python train.py --n_layer=14 --d_model=256 --n_head=6 --n_kv_head=3 --head_dim=64 --d_mlp=704 --vocab_size=1024 --activation="swiglu" --norm="rmsnorm" --norm_place="pre" --norm_eps=1e-05 --positions="rope" --rope_base=43800.0 --rope_fraction=1.0 --qk_norm=true --attn_scale=0.125 --bias="none" --tie_embeddings=false --parallel_block=false --init="normal" --init_std_qkv=0.0451 --init_std_o=0.00695 --init_std_up=0.0451 --init_std_down=0.00513 --optimizer="adamw" --lr=0.00285 --lr_mult_qkv=0.7 --beta1=0.9 --beta2=0.99 --lr_head=0.0128 --warmup_steps=436 --schedule="wsd" --decay_fraction=0.675 --decay_shape="linear" --final_lr_fraction=0.0 --batch_tokens=131072 --seq_len=512 --doc_mask=true --train_tokens=729700000 --steps=5568 --dataset="wikipedia_en"
Each number is 500 + 50 x the weight over the matrix's rms, rounded and kept within 0 to 999. Layers, rows and columns count from 0. Numbers have three digits each.

# layer 10 MLP down (transposed), 704x256, rms 0.112, rows 536-552, columns 128-255
551467525463557538476523489587464502489493557447490500525488405529556451440479432492529533562561547506570430522496529445529514547525633434542545548562494447603503512461484449505501466351423546403439453454505483428440531478462552559505576548509568517500508576421519494540474541543508450589605506418513536612498444614417519491490575441388483533486461464498488469577501498525449572518496
539538523470474502512434522466492515551529509391492470513523547519498522509482504533516442527520514480522483484553525471542445537535458483491509471520424448519540460479492528485493500408507543515471484532481571514540521474437537484532457426487505500456490523559512502518475529418457545494423406493550507497537573584553466532481515465509454777498574531443539499507410560408478441418537
482450454495518410442531472518562472467467501544375493416558434497496548493555462485540512482442514490454477478481428508435480507532494513443576509577419512541609563477465506511469516553546466496462453512519485521486429477500639541552475423515570512551516562484575398472463576439460508531468489406430440469431632595464468549436567581528523521539419547563498500542481490475535485483466
512501469595518513469418600531476511459507531517535477540571574464514554452473536520499528496457531481474499509492455493538532492504488591507430598531473552634513466438553478596472538506539566508491535495530326496490606556524522377493516453559518463535585466523447504526488530464486491479491460488424537529554429561471537457464504535419592554559546478452487590504528513445519608563592
595505506524418452514585507491495499593550516494491572448490425408478465502344527554550483443491441466467470525544498435552497492538540508590483437560478510438558491590492439527535528538548554460556493439506479545498591476462488478515547438533376489545487468445490477513471489487461524515491543461542412494581527347510538470535440515503518542516502456456410530583468590565522543529441
528527518450496524542516483488545513547404541533530549440453513466558470587440503496558417527573446525430428452490526522467538463495590535582503509564475472496531484445448632670468480581559502503531461548437506460549542428487542491502518450459422504598509530545571541499514527454454373439482474457553444411542457529370427567483465474522531430460560512409470488498469509524496438567522
406517503432460466476560490472495512472442456452516496513488439524536541434512465507448515445502502437479541513633539493467511476532536470489470475467541467564540536466521482465553507530500459615534414501497537562482536569474501469593476492492502509543565481457478523522510502578532558473588463471462560486523448246485497481463549569561534502476566435484608496439455461480517523416584
446569462494464512511556508515450486475544448539549482556490538446506501423478554478539505596467509491517570484538530499514500560473499531441481498497558573608469472464503363470483507477439522552476470437447373469451436562645505521497527497415518493436465565488464486562517550444531496490558465499484563453545495542466564455486530544507481508492502503465495454532534526534512456465527
592489498488494445462520569468557522387473445478398523471518502565434531600504453479505549525466487466457467472497439559459590539584477431447477489516546522472403452451512528460492489495548634531553478444543496550437552611473479509526496456564584491601508525517561518531557484499461409404432568451525497539472478508451465506507520477518519387417493525532427491515435553482549487502518
482429528388421521474492552459496489485498497549551510451549378463441583546503571466366500436515502536510510459495518412514450434505507509476468475477551434542602528603499486587502497420605455419377526549522531493460526441646506524516419428545527510524512499468577475501530482429579540506424562491509541410534451442512564446506449601401557501485447436478574499535467539552490489573500
496522570473370415488424436416469536439478500538527518425474463580461459481486487514387470557524502528460468432529462453506504543500357490520499384536464458530435497534459535485476561552566552506455489561453440392563529509496507439394573576535571583551564474517585493538514472476492428515602515531479466513447472483447426522477584517420552482454567622457418449504546409458472548512474
540554490452568472556433458616526413563514487508504524527542505481464545521547593553482565462541516652499530403553501578582488443444473455438533482521527623558453535522576442400525508532424435522496523564514496445430497527457510399383479514504542407440510542413519501458499516514456521446503486565535506566442512561527593527502479482454447529522486473485550559464463564465397546469523
567481458431507494531531561530521451506474523551521533479484458419463587520487535414472452527452456493506567504552531586544417579559583526498499429471589501503439490411521496383525521506502485645552405419534570441583424514512655465487487549557499475500534444467466504452521588537556591467421582469492530485423464490526499464462505565527466410468523501543478462475520456488521522505497
552560603519493529416524466565442491519504549510400493415608606463562512451518482528530506493488454517546547492456520521514450415485493488509451487415350517505532435542479475531485546515537419533575450493525449520502587491478458503476375520491458454531499556534497530514516465485525473552543571483491481536435486438550495460465569511456511486488585513505422496435559462544406475584437
599461425472500535543472523554473557442520507431581494487508444508599439513491526491548509494448510573490547567491559534447524551557468506467525456468493469383478519427494504505558511396441519425532519543507540475522507461380481468514544449522469527482506507426502395512400552518497480445433519476500531450613454511487513515531452516454425462492471514422557544610426431538529572465524
639535437498469528456589535410515530444484417501612492458535481508530517511392419455495447515564543534581617508484456486578488461595482521526567487497467575463523465563494387467508537398403496514488452550594452405541553483557586438543539558479440559501453538533424482609494468537469562475492549510404513512479551429462538431510478460434520511579515553470502402485465436515473510529504
396419400451469497432543518507469481507578515557549482519517476421529505435449535596491529470511532441445460453483516544562628485494523536517525489514575490515398469520517521484394496455541494593507498452483444468442571457501451463462466539440589466611493521512447407494440512432500503512469457506541469500517553367437482444489531530430530517463424468481492507479430453490434496563468
# layer 10 MLP gate, 704x256, rms 0.114, rows 537-553, columns 128-255
423475429509484530462455492450424455516549465470550467501520509454411559529498489533484410481541550471596500519487571603503497469501541569555547517544481491550494471463552485496457567383515438599468462602571506512561486574382541480556549408537538412476581527458425553483528520473445474569509528514482535454557527509524438505496536519495446530480451439513459490450439597517432444565560
390505504553470492478482548516494563406454669444489529539558444470494532444554468481595528539478497542535475524530497462496550516494484506531535539432525465403533518514470377513558532493482535495444564607508527549535384529458497447530561520610481510563471464521558504497509455546544504519472591424458592536443587472532463494474495515473497440549587486487432504531469535443467535469517
533457630529486577505475475515410479517458448410520551540517422480536407507492480489498405556550562509439528520507541618550425441507513457518488569537499429448373557516454539537492449481485532446592496436518480514486558379574510528543409496506451492590439418525486455558506482531533489465451555539598594550467453437490502445497537492422497511529503478511381482450584419440473447446450
563532469544420570455552485445478598485509515500467523454470474593514536458553565540580494499499594485496446528441569500544574394502491497446528498557461493543539462510516460517537454459505488483485510452554533578432409401466499567443574431480544588454452455515527405483531512529468491499483456483505484485528535405494466546462509434502548491510494470440606493555518455490510360567417
599430529419610395498409543515417499540477583435548521508417551531477512529446523481472480477466442470564444520486466485467453528588572469574515514444506464454511420412537544497522541491516477509541412494382539438460501488460489409515508520435524478563484492443490487467544475495561476481417524447553577587393529482525540424497505443414509517444456556476439608440515450495512554483497
489533480494479513554517479563503495467477533440568494446527537486560544505538467542494496467583417406552497543454421465449445459544507487584534562501501544489576542480569500471574509444518477529473454558501574529495581509353515549493452543585498488479531517507476509499548520555428511564435505531428496372413536476526465372395473544405482456532514479576505427397559497606493540522449
480522500482441475591513502495398445440549490429427563530553516435482530481460457521494501508427441502422462459433516572503471462535542487462456482517572428531552425545472413538439497455569521446422548474473569449390416531465408517530526482511531513491435533479472488484500626536575488526504532568585481464505432450595468618471543502516510496508503552524473488516437523493456514469477
539462461468530537539554431394568491532580529490524527396450574567501514519501504541455503507396552393585432495485465527371480458499455375512529462419440504519443554570494397529523472500594345566402471535489494522442486470419557518450484582430583443576567498513469486496561533499466500634513537526461544554529478468561546524573394472449501462531470384481516448442493454519552490472450
521504552456438567483561371478528498515518463519525512468462452463491604528530592425463489449565555591435434530566489496527528500536525490542491428593519480472457558553511521421536588511543480536483518555508589439549467513458498504539533476506473508576497546499493437432517559528440549554580506491398567433464580522430478465386400520472480568548383454394549494421496512470420494515471
424547527428508465497406466551516495501530604525547426533509592473476454465509516487524416507576536462490386531510507555505512481492495481560422515535534528452518437557489530378515533493560436565439507482466468517470559451477537448377566503547519514567593438549413556604486511392513523610531551541533506455506522385448455446625576541484498512501509539383463574534520559505556427495593
504420589553367616469445535496516509609566501532514505581516482509449479376480529542513466467516458460518562454568510507469445546536505541523556464554607498408372550549505440504442538425534477495540530506528518557494597470459540470506531519413522483479469531492556448540502577440502435560474563503533494478450446447529494457532551528537574440554557482456549511564503479526577502532511
477500502499507470486481503465525582537485501455445414572462534505524476560523446556511469476542418438520458483395506484459436562494463494403524548422573428400448464538543471549501531474512522509507504598438450489541515545485413521587483417517534571541529510632518513514524573518478462468437437489517473586525510456534457528559532487471461549582568493567519613556540601471476511487534
459501435429487524495566470500470439486443536557430493524400490579482519510460520543440440454483519435463373511562521474517474451499533529506491499610495533492412547552524566416465496495501500538456427568528508502445500539344432519511545422553563436472538492499473455455463487509494544460523513464509606451424576499493474483443491521522565537502408438432483493542436473563538550524414
510448524554485479489565426507452447528573576520579548532509432521421500538529565573559477511540560525505509496540444492566521533533503466469550515516578576496477503564440490493568491569390506392422469537476415542522510498545483469495563539519495438507535584489493521468556428556511490577490521430571574431501498510640551525518504522508601535501433485515482609567507510431520535517510
574514418468470586519389466417525471590524471434488521426433540559529455569442415540555444497538489448589561451485459535576494397548544493480576434463424538528489475457506465457449506463514463548486475487570628544349377487467525453460513494447514575477526468548495519508496542493444491496517468484376547472450539436531461517566540487457527423567479381419453464563461596413424539463514
491589558520518506408456556443511571489435518455329557504484419485506547520605513494530481520495517479499436567517462498435535514465486573518483570451442557449558567540499420515614564484482530469476524547483488602513420525475576473523538465542545473517490482567493518491646534527535568472518457509450484475507503550594498417469479579444527508487519405448460572528494555564449486463557
392547463504493586561519470584470464495501531484528468565438451442526469417554519481466529466509450512457432510454462517581479489502478470554474541477525525493537578442485502420486439540458478448403380395524445490410577533555529503463546427534500531482463559590573529557470562454511483564434537498534563426436487468439461454540615573489530436419632503532501519476505568502497547471469
# layer 10 MLP up, 704x256, rms 0.121, rows 537-553, columns 128-255
473452454396584510513534450400518455472479570493509489545475577467517484512517444438452450477459492471580409541490540566504426454607550565570584462454529435480493489512466545518450489475529453539522404606553521517494455516538554562497524434568501460553587563430481549411472513409488577582432482544466478385559460491549472500508521475487456476437498453550444495561549564508496508528521
466511534505521575459571456481546584493470509508521438589509563457484484574521455503464462520454506592473481520609476512475525506441498565476511448515534462465412534590553551511558452489486462486466553421480371557554493463427535502465554422495490455485542454497452501454499475512530448567438455457563582540533440592514552462612444561574539550423517578567553431565387420540539599448467
481487542497542540414438471520584472527577559429513624553528570539567503420513399470497444526497465552526464553513510631536497495525495526482480466505541511419468491462435491464447468558436477429483494509608496491404494414460451507514487551420566561490471456610614491488535490502521537624574551585550541567538472483593461491466506624461536525519538474441510515444515435496482423518440
417442529432441496485405500502537551505403508540486457486494532485541560484527480391514486562433495549512504500473462413479520467469553473556423446539472512504542581454528458465517433601533619519459495517480468482484441577557559465500458557442475416515461593461562548494470474441464537508487489498508479495479561530489442531495495395533542495463570549491529515477520473416494515489587
464541451486452491538537558455583475400529460448416435444581456562564493466516507560439455506358540445489476498437397502513552474430509560568513544583538490482484646472580459537452451504413461548495488464495448418467578425499471496515528450556553486551464513480566451488497585447520492458468495506502443524475486454510492527485492468433590555500575544550551601489493448508488536434585
529555552469463467516489586410563537562627482501486598583584471506543504487528507509483434511496613514475495513546455460592420507590540433468521451528431512460415513570443658558488459606517485517502449457448438414622410528516509479550545474472539510568429500468460470497462536510528443392529553482513518477561461461524495617509548522506497504425534524473530544507432480416496597435538
482490480563455456490492480565528479535505510551485557501532559542529525458538575530514488541508521414522543511456542518509430474565523513362449504483508396422504555555399416501471522474437483477490512511562485617522512511525490505548512456544530494544488452513589453530451508502516404496499555530492438546587489476422492513491451429455481571449502404476517556561461547497427454497481
562522425601458563581415541543478497477553473513512441591507415516512499477496515540545438537438514515513396590494487508497430431492472462493537501467494492499438545495535506500596456437478495440441580509484503446482565477453467510538492494349387525521433507496555523492427522496473504586536484540469516403577445431601540513484510456548486564575470581519476445515525459589487439435518
554409432527467518543521522578441463472512575562522549585509604458507388435518507481500486416543599458479480462494462521369486404493516520553512527528499520427465441427504582495526473507454462489545427455629515484505556506506572534501499495431527554525438457494501459541497531508471504542547515498399479515487404413617491539507429502474536547446420534537503443417441537544437541522509
423450512568505480422565484454507512541433483564578443445459490520495491503557598485577507531451566544589530554496563401484498493396615467516510551547419478510427416602478545561477430504437518455485543549479508457446512487404538503484483562478483545488579508427562514493484569528504485466529450444461540503525493507558506496447463537512533565557503515617630510492506502523531384533503
402500490541462458378444484411530496512531488464568488524558581507483455514525396540446473417541446405486533466522481469527507521518479531512496465449542441451491454536479466489496584521577529521485503618520359486486484417491528533587601502473362507466561504549472479433483538490510499474456528423407428544502550462468471526523512559488572499529485504494484531533478536455542594521426
497441478482525429591501600492543473483497496526616492580524538529495502457471491455577516581512425512517515520535558611477501502399506464508506517557583495528501587519484449449514575477443504492487493466355494522507404539466508501346536561412444577512432527447511460494533442477530507575460511493511421492425524505502484583456397495501529481487501496495493494435550510465551576502512
519531529466411448529531447484510488542478521496511502567491404509383446483512513448489572517548476553444475541497547494508514577515540465460476419568510495486493523447522574529480507547495455514489420440555439612356493379584591552520590521548429433492440554474470566521529470507510476518506501558506502477550433543472430501467463577492506574547445495500430455559530583459605483526408
532504480552587493537478412503421596478528520428465490432503537513502515443476500497522425542528473493538465561463475506525446477485460478548475485370605530536495498541504486427464519485468533613478452508523491458425481529548554453495518486497488552600499544543594527443496493428512528505501610541545519464504509531492515431555534483590413540566484478504462516431561498597535432522439
550475505533526435457454475504444475494466599478475545390520546549440472513483565640577541509531576468413566544499450487555510463486451526413432497465532436525511573394562500558599502474589486500566459510508554511598510484527526459553409497458502561596533609485524567401495555520457528580429534530533511503527483451470490506482472494594539448504586458567510532517504492439510565541538
561469575509476534487438409535572554574571502521513543491499530582455595557536471484579536452541535492462618413516476550454506506564542536414430502481530513445515510437531535512557442509524521539446497496387478566578507468527499526472450514537452439417494450468495468433476385483401543389515445541482519456559503469540556503428517539553565531501455495525520375480479423520473521438507
416441489500427374447513492531457501554453490516529454494577520467360562487504523494515562505471530448548543541482512483483543557449477569479468558502499471501425401419531537479501432477407521433528421544557485433535566469491413517470438525469457518453421504484423572454477491511490483533559477485451417523586536575482455473513425551534448481515460413528447558540550553515549443465492